config = dict(
    num_key_value_heads=8,
    intermediate_size=512,
    norm_eps=1e-05,
    positions='learned',
    attn_scale=0.177,
    init='uniform',
    init_out_by_depth=True,
    beta1=0.9,
    lr_head=0.00575,
    max_steps=11091,
)
Each number is 128 + 24 x the weight over its row's rms, rounded and kept within 0 to 255. Layers, rows and columns count from 0. Numbers have three digits each. The size before them is the row's rms in percent of the matrix's.

# k: layer 9 attention key, 256x128, rms 0.124, rows 119-127, columns 0-127
# q: layer 9 attention query, 256x128, rms 0.14, rows 120-127, columns 0-127
# v: layer 9 attention value, 256x128, rms 0.165, rows 96-111, columns 0-127
# o: layer 9 attention output (transposed), 256x128, rms 0.136, rows 96-111, columns 0-127
k119 097:147129142097133144129187115149144101165158137161120130129181122102112141000083137138140132138122105107105138134133139125131162111123133136108137110127157150166115138131104124152079127111153120154087126136120132142138170118114125132127116125126098169119109135161134120120134117078125101157100150137106111096113124122141158150128156157138130110130089121108142137119112123148087129125128
q120 096:097150112110127115112121130121142153099103113115144114163125178085107108122120124136099090146153115142118100139139068100127114137110120086124146157156107138125168118135113154153136166156086098162179152150127102122128140143131112168083125149168160132122133133112069135128160152149096144125117120125141174153159165197108117119128144109112151145119122143106149094115132124110094179126135
k120 118:115131137067127119129141123168129100174153115134115116152174130104122161130115160140131121120117123126117147125131093079133153122119107163084112093112110102147109167102127135116087135124133117151147138196106122151156147149106130139119133120117112164129112143160106139133134138092113126010093129116132150126121111148186146137132106134158125103137108130086140129134118107153117126162130
q121 108:120118152108158124074129108128100098107147123117152152112196144105114109130115143104152130097135097145093129128133130090146159087160166152112126109066099095132110137106130131133154165113148131099168091116165119118163109162117135147188117134120147124152119128111112129110099113122131139123119127106155152126117074149194112154079136133120154117147122163120130158145124127140153114100166
k121 102:128167100162111095134097151099098102092127108115111177124085148137096136235118136131163112112117115130137152156144142162144095126080124114130111106147080168145116077113134126153180114183116111109110132163146141128098103161144136153108135089107134127126123143095121148093130130171099139142150161129110131143109130122126142149112108099116127137134117129138155129134123121107132130129146
q122 109:124100150158165181104136103161105127124150176137150175111160084128143128126119152111120182128120127122076158122125108105163171099150119147128130100114100121159110124165151125157136126104179111105068124135096141136176076132135139099174130152123123126136113128112127166143122131100131133080125148128137126103120096138161148153116162145156163119137119127152134164131155142118141124097110
k122 102:139099107153121119141060139105103157116122103101152112119095139141141128255162107119145137125109137158134122128143136145124094119141125156124130144122117126120151125132141129111165130141128185097127125099122124105119134122118142118167125134117141099127122141098144127111125121154126139081154129137130131135139119136121127098139122132109104149115167132161113129115143139113123100128140
q123 106:105115172145164146127112101080102115149131166119109140129120090137175094132160116124142137104038151101156156119120143168115118167124095148138086138102141123107091104130121147120123095114140155100062119140109159129112106130134149106148132139135080101113124143153167098093142144092146109132138144132140098114115130115095123139120109133141132091150104121166115171128131117138148095117103
k123 112:165089126192122125116116154120155145091101104107128116145088148112145125108142108128142120101159163129142082148117121170112147128154089114132097133125160122121138114106122096106160127130099145129142144095091170088130124103116146107118129125127149089129131112097134119138131148170158132231175091123145107124169155118106126096127144124095123157121159119163116140132110136104138106111114
q124 114:127140135155165135129103106129099106151157156129115131107123102103146129118093111132174146115095099127151151157186148129126123139108149169110122117112138133142123090129109153117121100111126150102160096144126116137105121128146123120192087111126100127143066165145143106077141108100135115137145139139139103114102071143126132116108165141118156081152126145132103157127109138210113083126149
k124 128:126097103149128125124177151098114159102114129116111122119109145193135104097171132142122153082139175126141107105129123134107093118136120102167128126123115135105127123104125138118176147120119129118147118130148135121103127134140098147115169136132145110124143101127165128138124127167107129002148167119103163150097151119127124113119111115122126128118152141159134130126153125067153133084143
q125 099:123120106172153162098144117132095122116145188119158151156129101114145117133111139129131162117169156129081164146111102109144150103116092130129131130128117120170122091171145149165133153109152121128093123151084139131161101103162116098138155154163150121136109151115127163146144156125090146073117161124143130064110127128126157120143156139121154136113129099150145119135166169084105147094117
k125 094:147096118118126146152046131144132133147134104100160127118116156129147144255150095127136125140091141144144124107129129116120112143138128158106129119116121115145150153133126111115134129130124168101133121101149144119129140118106157122160128130114118132129109125101132133109117129119125113104178115123121120137148114111148134097136133137106117126122162137132134147116117137163142094112127
q126 104:137150122102088081170120124110152140152117083116116081112112139126087116124124101140150106154128105114193106130159168130121115164122156141133120146159118150097138156132108137108120123124093141148171154103157100150077151115109134155085111098115144113136118107180131079109129092153145117165119119138126141193152143104095093130122119129128106132134122117091114099132116102172114142152124
k126 097:098171163130132136111191117110128124120141159164101145144150113141123122000097138146104125106155124112126129135135122143132136107139151082143133130138135104106107113131128150156109129104114067170139117143131110137125114144140107132121104127139111125141133124163126137155135118126111129146081130131143142129093127131133129148123138135146142108144122140114129114122131121105137165122115
q127 104:135143090147136141104130123117103094115126146127181142144085139085135117123082127171143154146163117151094147144104093147119135120101084133094116151145111145145179139128137124143154171090139124149151121190099130100143091117165161145122143132169133141143082142111110126130144131168114144090104133152119180087157130135138120142129141117117149115091164078114125133145148142119097162103127
k127 109:130076120104138158160073132141106137147139115096124112116150138138145140231161110132143128132109131135131129098149120100116126131125126186122132118100114125141137150132126136125156153146137172107135107121138134115131162122094152130172123125119119144160126142129148130099137136106104117005167150114104129121107102149157153100134126143119125115135150129155140136112135121122115078126143
v96 071:101128109107129130133134114157110107175111127128121143104110145140110109128129142128079110107159151103108144141144101142134096190083131148095135108130143169127143171143128150134073138129135114154160135130148120134120118183164135168126086118151140162161138098128105138134117150178113174124144059092120136119132100103128106137105149138142115120069103143112146090135103145099149154140167
o96 081:148162137139123127137110109134121109083111141185103133162131085128119113151162144164132114138119136149124089085091114113122145099142089133130108120133111147128103129143177112138162148095127116147087134112104115136107128116103093127117137105125125091102109145086167139125182129101111130158107160122140110089121168115141165098160128121113163150147122158116139224135144132155113103115106
v97 110:142105129123149133108129129147163108190173127137133126103155119122127181127127130136128120160099102136118102088146124100100142110128138146117143081061128150159137146177123083125152120109134122103121180124143143142154137143134143123186137133147076147150124134105112165103132122131133127133127154117080106089106137146108104141109125151072137130123155165123130144124116185130079081120119
o97 106:103176161158144136108131131099132132102102147115099088155113156148156107108139124120178127108118167125109143146101135097166132116148140157182139197133118100109146128101132112092086121126140119118168137081135101091132177120094127138115140122101128180113116125139113140156098123080179131118158128131125088153141098124153125114128104168159101136149109113135128131102120144151165143150112
v98 090:057098133124168139148122098140110143158134117125101136123091127108171145127127120114084105128147096129111130147093114118075091141146144145162142112088137144152090118150117115135111116174139126127124092170121141106152136172120170095189126151149137158168152159132150148114132138130084164131141122124117109103141135158119098134115099115098130088132141178167139115125160152103105119110151
o98 097:129144157173126123098093128157114118065123139141117114165157140125130119124174132146152101095120171123125146113138152111157120144114119122136131146123139147130146120132157132115152120126147145126100121079157131129124146084107037132095137087096123100142125118105103146192125135078149158130127130141158133169124113117141153130143112165137112161158111147108140139117080117109139095161078
v99 104:156130098119111114150130156121097118109152117113125133129137159146129092128131135129157133148137143102139106140070125119188133154090114143121116162155107134097183177108150163106134131158147139133148098124136134154106133111136085165053141110082129139072093141131111107126130129116161116121147143104142176125143127077138155114098142168129130130135110092149132139098103086162120124144159
o99 107:156110144117115127182147102127148121179113124140121112107126103149129155130107136150125137154157109128145106120165101107109177130151099137100107094135152127132101115168076119109123122118120151116113110164099105173113106150131180103166119130176129118141128106120186111055113113168078105130159120134153121100133133141117121132140144102101131136091141094101117142151144124153098171099122
v100 102:144146097111134133110140152160130124149109131118146141085136138130111121130161141149115120113121151111124136141135121160102110174087129142115112114098134174141144176163109148122128140085113122136161137105139127175103110151188126157112107090112145141138140043122105134151134132198127168122153099123130171148132117122113107132099132122181102105066124145136148117160103144120140165123123
o100 105:152141114125132107156122124093131136109109156168072111132150121117115133129162117135113120155116129148100105088102114112133159129152112124143126138158103131141123121123178110113144151085125122151121141137098104111117138141087128137099122174149108111119111155115184117139157127136118139134100151063124082100123181088161158096155131140137170125153113145114132205143140148170109088100137
v101 090:178143145133136111113119169159123100127146099146105156136146121074102163128120142123138126098137121146112171165167127149160129097148119127087132064095116099109147130083110083128131136149124114138122194157129107164160122162112108115141102142110108163141126171122105134100130128125113122126099149140139112084068140146140164115105136117083146113121133162096146118125116153120112168112131
o101 092:110160132111134164105101139149164128169105136144117108162084098195159090112140133155145131144119156142102104163086134142124102117123137160144095175100093137126082151134112116159134139134129097110099134072103131129121170119140150142143116110157117150097098130152122129159122108125185105138134100153130076148167097108147127133149080096121116112119126123130142113107150147118118123139173
v102 086:137111137142134130155140112143168170103126146125137117144094098167170137130124095129106138120095136143145100106114129153087134139143132103134140142158115160151102098109148161119150144109085130092145082089124153101118133115093120107126145096135108103143141121137195129135134114151170097124140129117117212152144100128135076122147131173159138138152137160166126112090111123142123074136114
o102 093:135090120128150130139118148096116138085164118048164104101168206066116169135111097105116115115133123111118179125164156107156146136124157111127169134150140153117168110139125133081107122153145129130144105148150120113134122102124127115146129145109143141163151117108086145114116143121085155131139131095157153101113149130129139130095134115144090142126112110153123088149121149085141141118133
v103 097:120117145133127141124128154162118088129168118141140133110127149156093121129118180154153135135170134111110116127168123119155139102135139133110111071129102177086139128119112097146194149110113117136128159133141172117137129152090089140110097137093063132135114110140097143128124118164152098126115137090106145087088138130132151147089155146147103137106152139091138094132117124157147169120076
o103 102:139145116092145163133135161113168138162106120152114113165094119154152126129085133150136135132097139156097123103064090149154100087120142154146111133110097082137082138131140143110124137144118085102124147115093113126122148163119190107115147104140128107139123140122148123119139118106115121142146136156110090124187100099144132105118113103131132124154117114135117183166187147091093124125163
v104 092:157152128115134125103126071111111151159130124120134116133130099110120129129147109098123118155069101144131126093122124134120097139127130130144136163153153086141115129180131125149074103141176126124121117132116100120132141128165174103170157131180161143121153101123132156141128135113104151134135153135120063166161145135124121149175097063069151112167134110126121135124143143101136096104138
o104 096:086137147154101118100128071144078095109116155133135156110136129097118126120152144128121116089145119090163131156172169122097145131111138109129117133116141146135186114110135118165121106103118128160143126105167165127149103096124083156116138160119124130075137142135104123146125145126161141107099156126122162151080143153124139106124149163142131149112122152118139117077108100176180135144082
v105 089:098115135130129144104139167166122114145088106122140137084108167157120104128160157139100125124209154089114099148119123141126138146135129123153140088147117137086120158117105083108156133148114126162123110146145160145138130154137099105101100154091109116096160080136111150107122141159159129130129093072141147100146118091124106140080127111168096125098112135117137094141132121152163157144117
o105 093:164149120111143121158108145126149145095123117167117132163119111125119103132086155145154140161079123128123144065094093129136121085115112163119131118120120146141096125135148133131132154134111109142138133143103109136105115141097145098111150078139143075172117115099172108132146131108071141140136152147119096117162142104153166109145102112120161130147152135119104212160147146105098122108155
v106 075:128139144143156121119118184149081098119129092111097148148150136073121126128129166134120122090167119111118148196142130141121117096165115133133084120090136093134100119081101112121153119163120120132102150189098121160162097175119120116105110155077116152137110164111128135095123122119096129128122142147135145089132146145143141093121126123121148108146114170143124114155166129141115166123094
o106 074:140126122128136143112114149160179142139116106153111119142112097183140098103145119156151152158116185153072136132090106176118099145111129159121120123102097136139093152153125154128173120153126113117088109095122149125129161086145095144157100108150121126157115130149120126168135120127155123122131093128146113202150089096134130156148090107114115121143135132105144129133104137104103075125159
v107 090:172183140142150123167130137129133149062109141147112141142094096124124135128122098128112126086123095149136169169137141177109129114141155114138100138124146154155072092155137143144153129110112121095136137124125145069121107158096145110170133099132142115162114090124151110108127119201082122129144115144130124129092134133134112125137149100148098132160156137123133099137141124101135134089079
o107 092:119056080114142134099106137141130132166104130094118129117124169099146173127161103146080116067119145125085127120123150133131114166118159076139124129141123138136149107144148145114160115135148107134106131080124141110131147106143122145102122166140136116126131168132080167180147140133151134129105148090136162161121137135133144110107140137159137103126086138170153133138157124076107091156134
v108 093:135141127132145104151128106139100165135147127135084144169093098099121120128102115100110115090156106139127168184106123170112103126124137142116133130142142131173101092117131157152109114188144118125112131163123095112145135160149170100174111116156170168169112160138172119097130128137080140128132125118129075114116105155147135112128131123072122118170132136141136110109162136093106138093142
o108 097:115119138146113139099102093164108097105113138128149142128135141145156141129173141160123107068142160120121126136142156114116132163120122088125108149112123156127140130153143132136158099101128117113068113056136163143133144081145052162128122127135103106107133150112096161180140134107162145138109120153151187131103136139110152118135136121118113164124100152146162118111105118101137109160094
v109 093:170150126123140113152123180103123109093104127151113149127144145114141161127135106111119135126076128167150186112093139109151121140077119152132155123092116146129178162129154132085107119169139134123123126115125119127110119093117130140089150119083148132094153190110106100083127133100123141133131136132132135122080121106122111109133127123100153110161107083143131138092103099126108117141205
o109 097:131100137135135124134106114175136134183089132111109097114113107150133128131164108134132131142169123110142084158173156087136145153176110117127115109151168163129118110142064112140128130134178178126150109137125104169105134129125136114155105120168139162135091110143129134126108099159137087102156090138171108130140133126127126154143108136119099119065158098115144090130118117154101164120112
v110 092:140124145133141126129123111144095106141166107116107154150124107074112133128109155122127115119127118137107165146147119140136113121157146131101122103120139110121105124123101093191129124137155117128112164173128137122165134176121150104191115150163128172181128150147103143129116133113096110129118164132135049122097165177145165144117107083084128099163137137106137104154151146131142153101110
o110 099:097161145112107185083117107155123107148108145184134138155102097152138114118145139172129116088130146138117117145105135152123101110086150126134089153087096110134116127114152146148130118122110090129079148066132163133142148110145094148104156110119112115081124152135101136185133137112184139134107134175106139178134098106124136113121132121139127146151106156127145139109145119103154100159128
v111 095:141114103131123124162136106117108149116170130096115124141114136158131073127096129110129127133163130119136113161049121142166114147112117135147151164181126130136132132120141175114124116190154133126107063160136126134117143126143142136096140117123166140085095151142166110116128132083134130128148130077124111151167121098154145123110133176112098132158110089147125147091136112144124098118177
o111 099:145110156128089119175138085124113106134112121136154144100137127134142171132110151156132126111161117104159119113198119086111168158125097119106117111124157140125132106170100124123133094106106161115103112117130134180121099120137110106160126117152110115128134099112158140086112129145081132121140125173147192098118140158107143122146154096094130184096133121118121107141117104117125175129080